Weights of a small transformer language model: learned positions, 113M tokens.
Each number is 128 + 32 x the weight over the matrix's rms, rounded and kept within 0 to 255. Layers, rows and columns count from 0. Numbers have three digits each.

# up: layer 6 MLP up, 384x96, rms 0.251, rows 367-383, columns 48-95
# down: layer 6 MLP down (transposed), 384x96, rms 0.278, rows 367-383, columns 48-95
up367:141093104153149141145133061157104146125095041140133123060134114196124108138170154118160111099131105189047176139128105132095152080137066134098154
down367:110086077117106146137117134197101116171101188132099136099146100109114148038088125145139167168144155180115102176096213138131147146100155099103125
up368:093180183140113205117123151136089153104131131186124119141128083158100077169149136187167128164132119108092121098141134160129139067167118126163134
down368:122122143133162193106188098111164130113151155128118088141100152184153095139162151120063111166176122107163162105108126130128115158112136104083115
up369:164109143191141133087114135104085126154185136150142143123113156147068112136151156166093161123118152116126153125144150084126114084178139087068059
down369:176158149117137102117107125179167156111136094155056098106087117159174110113088180111104065203132125098140120142160146096088122096119145139138164
up370:086094122108123143152132182136146109202140125091183152130073096149095150144151183158141058136127117101092173083117160139149142107135069120117101
down370:185110160138159152134125122152116102141090141142129164163112098110131151148071120110123163080144141098159172103106164133122126136096159089085154
up371:132151101116155130126137121148146135145157117145095073126144094130130191163137108091151160115116172117127109167083111140169188088083082145123132
down371:156108156086169101134126136130112095143130088131097159104105126066094113104109151126090139067129142140202111088132121099141115129141147122076122
up372:084114118140107213184149121111144144145134118155172103115042145071122080138168134174122114028147121099130150076152172146104116136120156184116093
down372:152143145160164059093198109190120126102098090148126159107148128087100142099103110088213138141134157141176111163108131098077145132169159120168084
up373:081113215119100197146152180114086144073143122130171073108071085127154159136173181124092175050102095145083074074175095129106108126125123119126139
down373:178143170107174106092068109065166179051127188146114135161153081085119150160131118185182083177146063122115089093132128192160102127061081107137116
up374:119108167158125097123075154137150148097077114119115145117121180091105109104145173173137148108103102171088136164109094119174123172118143085139146
down374:143168133129110083134131117087118156098150090118105178143129129094158079143043127108125113126152115144144114089091162144201129140141117181121151
up375:120046144145117056102123159096108155074107095124167090145008096135154166130099137124147165157104083149094143162153104104131142144075096106080154
down375:093049164183130054102150199101149102139114100116124064131075157171171215110157163059075129168191099179153151152155139062135080085156138163110127
up376:130156148121061131135143143104100107130052113116146149145127129201136117147214109110139054118079109094097123064116128143178138106166145125093166
down376:146166178154122141139023092114098165097127122161151144138125160141159141165104112061130076105159155107164127127156164092143054152126144140141133
up377:107132117146170155129087101161133129117135103135137120109180115160124132118158179086170100166137130176093126085152119184110111135080143112163122
down377:149135159128142146174111048134129145088116145148156143173151071137160107056126130076153140086170135164142150156112118168128097167121154123109140
up378:108169116158103110147112167167134089132092107036103161140183096133108108107126155145085131141137097085057088128153083153100128151166142099180148
down378:118155082092106119161161155150182055162177209154120075081102127081203133104127184119159119176136206096117112122155096129129135187156133158160114
up379:127113147135115142154142175110153142184138113120135043225161157195115141093091126089128164216118100122105108118165123122139106125090190084148160
down379:136073183143071107125078126092126204139089118122112159093150129119118156114097099102100092080120183142145152089175099121172128096092186094122161
up380:153143144044078152157095162134102175164136038111155156094074047128120122126141176136111185077117177142158000094108134124140186046131106150109073
down380:138073157093066158136141167143183202161095099076140141140178094083151124144127153156097073056095132125118131151199126158110158107132090173120139
up381:125085150132167144166159130122145167121118113085150148164156137129065104099156134126129133158045130095120096137134167112125118074108156119187128
down381:107100146109170123151069167095105100037098194115200163093120168044117117165145083105127174092115061174147153148097090135084155150105142093143157
up382:092081132105135103150081126112125107049146132106125100090157154156172126102143109149135077138113097126119091115128121090181146119065162144124137
down382:118152118128195124156116161129095115146129146154109106150119112195187144108101082118131121126097097161088104186141076113182099208095073166173098
up383:097216100116146095093162089180069152117103118131144169147138122111111062132049121111173167079189103099109160080089118105062142097096151101120163
down383:143080138082166110132101099086117150183094093128136141090119142194145149099111118178063041204152122152107169107143146089126116120128156127146133